From a checkpoint of a small transformer trained on Wikipedia.
Size: width 160, MLP 640 SwiGLU, vocabulary 2048, 6.11M parameters.
Architecture: RMSNorm before each block, no biases in attention or MLP.
Training: a variant of SOAP for these matrices, 211M tokens.
Each number is 128 + 32 x the weight over its row's rms, rounded and kept within 0 to 255. Layers, rows and columns count from 0. Numbers have three digits each. The size before them is the row's rms in percent of the matrix's.

# up: layer 6 MLP up, 640x160, rms 0.146, rows 578-588, columns 80-159
# down: layer 6 MLP down (transposed), 640x160, rms 0.138, rows 578-588, columns 80-159
# gate: layer 6 MLP gate, 640x160, rms 0.153, rows 579-589, columns 80-159
up578 098:102152143148100175050126166122179173175111131157071115113087104131109066148188116130099170127146128112174108191102120130139127129170140162097151096203076124149166098124093143109069140114113182114143150092167111141121105080069104106120125088
down578 099:065129102101128101134132086153168117132126124185081172130108142101097161095149132058146171112109081133102143146196113092134115097078118136152135109142139198145116103133179124187202071119092167107160132134144116123154139119032129108197111112
gate579 102:193093138114126075140142067039126122090100155109130099128111126126113077136118174130125157143089079138119086136138124067096205095143111161154133142152151148071104124120126185140155150187103078140135065128084127097131155189101082118119139059
up579 102:146119159167116112187118154101102142169075085119085145159125125044128113149155059162142111121133147069137153119094160215143083162192136197156136184135101122120175127115138102110119053142081099146170131131154131153097142118169174134168186087
down579 101:171108161131129119149182146195132077136103147163158111188119150049104108125107126107153159158144158102165173108135101170140127149140163129076136098161122108152120127153154149137123101116145090114133089128100126033105161085088124115168152105
gate580 098:136141110110175176128095146118096136150104149113149134106082072151123105112177155082197187104121166065113080122101127160097107127129120128142110126148143167147133166166059119113101211076122141182132146106104074145148106206121148128118088158
up580 098:048133085124135108137097148150132192103093140109181147105100188159173177129144163163096150122079118116077157161149125116127119136129190094133120167155126171136099166128171160129077107138172134086211108086115137053114162086109154123166160162
down580 099:126091145110128176134132126165120127110142172126154120135078125109091100188078127145100139120106107151070093127196111151118139172162132088129118121167135128108185084145139140186162104176142165135155132119087093112124090168139144128150202143
gate581 093:084154089136119130073125080049163135081127137104073115106126161124107147114155206180102105140091154156105159145075122119158109096153081079149134168118166114179124119118187151151172100081158129119131145141037125076103137127163153076152121099
up581 100:161181195088148098117185070110113105167112124156149117180136124128108070109105108164095090121178143124150122090072140071103101157098095118073128139166083106118158144136098153069106161182100131207106123156179088131142078149118128168142112136
down581 098:085189138154153149105062162119146076172128173143047127171186156167140118096146096177110040117146124138097182110137167127139132150127139119133108160182093171100102131068063147099111057153124122167149112136123098142178095149110159154141075076
gate582 092:140108130108144175140090094159131134148129126103140115148152129120166075120135102108032128088145136134104166186143107120156135063122063160139100148143096105166145120111075131068123205129072119151215153082120190165090146093143117181144145150
up582 088:107141186095148101141141118164128173107151176123124143121136133117110125075140096114108128079154114089122070154110114112169144134171080043139130124147145105146083175123105060103109147094072056142135125075069148156110127126072081149143153167
down582 094:083167107115087116122123127141135076093094081105161072168177160137133150169116088125110109198142094146129185160080131097120156117162074151128138133127101123126110071104152102189157212078158065098154103098140108144105165131106144112150152187
gate583 106:114142102134098156067131172061108122065095119085150121117140155100103170164121132108072112085132124168082147078126164089086096132056170127109184128136126163111150159157128059141137151158172157158067120124132152142089132074187137101147160098
up583 108:127169059138120122094123154141145143197162064155055078081118105170130108128116143214112107106113196144114158119160088088138080179113057102156093122121128128148187118115143117166159176090130125063173164127143113164058119136097147109112159148
down583 099:142102149093168137152184137128129089178077108107155171178076099102076113179118148102165106132118135144160133081156127141101115154118149092103145134126073075177120165169125172124113124054159159107112123151130113133142156119174165131115111076
gate584 111:131081161123188111110169153126159124135142101063090119179106142141147054183140092136120152108171231155065110131137067139146149116098116135135117151161139134126127155207147183145134115101133170062141127122121093097154076130150115103105095119
up584 116:141140123089088084159159111159191120140088154120070129147116147042078182103136151124041052148118147113158119108084104119152086078148180150168186138093103129072116125087144103137143097117078134138151158145162108063143148137108119146113134153
down584 102:109172131120135121103112173137118159125074110111062153137097116146091141104166134100131129134104109120104041115120074169169090079128127213167156123148113120160125160115124091118096156089124102112114072146110115112104145082180118136173090049
gate585 102:090156087085124128127121106210129158131104116102122140112106141154130154202117122135039150153104184151123129240113147162138135133071104142107155107139147121201128166126149148169104103142174165087111141164158092202106114135123157141208179150
up585 105:142208137140078202074133125094152115105174104105119078075145124135157151140108195126136156122097139115066128052132106066184085145119148070150111168117134162129131188146110113115143139115092138144132126057144151126151125144134131126109111126
down585 100:140062150115145096157162142148162132129111109160120158127071119066107105192120163120043187144141184129112137118140091176122090124097047118144152131150083128199171174154130114147142173135147139096090114105155087108137135154097130117104115127
gate586 105:160114124059145164133202133094106188159159159036154102123068084154081131115122083105134117124108157084141128169143098146164120168125104128187113159107163123185146135166187165104115114095137115100131118137125136121149105129124173145136157133
up586 104:143137103112084152142185101103175143142141145131183117174116068134077105075108140147124110108124156138156103176145113158167137153085124128167154140163167160150118121166155202184116123108118093106085120141099116080087127175146165157151233152
down586 097:150110068076108080182107097136174156125182105098141165088139137102136195127107111114169144123137130125124137158101066105171123133109148110131108145161155112147085155087146134148107116181174120128138072199115135161101072179141203081120117172
gate587 096:130084118108180107124143113074128152119142113168128088089120170114117142135193111172082098150128080121106163144115198108161153131106109160125087209104151080088111117105138152117120109123069126126117133104089168112088126128097159097112094064
up587 092:154141136144149162065153120144129116091142116156162105128127121125116130069137143130047163064173142120164089133130088067171149131128077126137135143167184098127094160163094113125071180140130125144166131135095186092108146068099038102117098100
down587 099:111078096199120137099173160140143165053124102163138123152133088050119117133153107109078120139114162121147123124107094094093111186112094085130099143063172132115132196127133162159137167187112135156116148189149059135131139120130083092171123115
gate588 108:186128138119114103104097144158104145091080095128070118134120152130106116159143126071172152137192170098149103160158080095130131120148089111133106119124152102120169108097128071131107167108132142087105198153193101158102133133129138070160152134
up588 107:095108165113148141096133125090135145116147157109051115129140167092135095130187146063149112145086107165104077146106158108124109123159139124125133108130150191131146097112144115133050133115105102117114136158096096105115126163125119139085046198
down588 100:139101143119146119166139151135143173100158078169166187097149183143145255107125121122161112149135134129139196072089149141098108118087061163127132083099175128156172147149116149183121169094084167124117134186122130122178103095113126095169149093
gate589 097:168157112192149108118158186143100160138151127087079074112166120199054140165109167107160129133146120131184161096063110149155137171150158086091099151150138145127117154175097113126173183091117112124113126138147073161136165136121098189100140140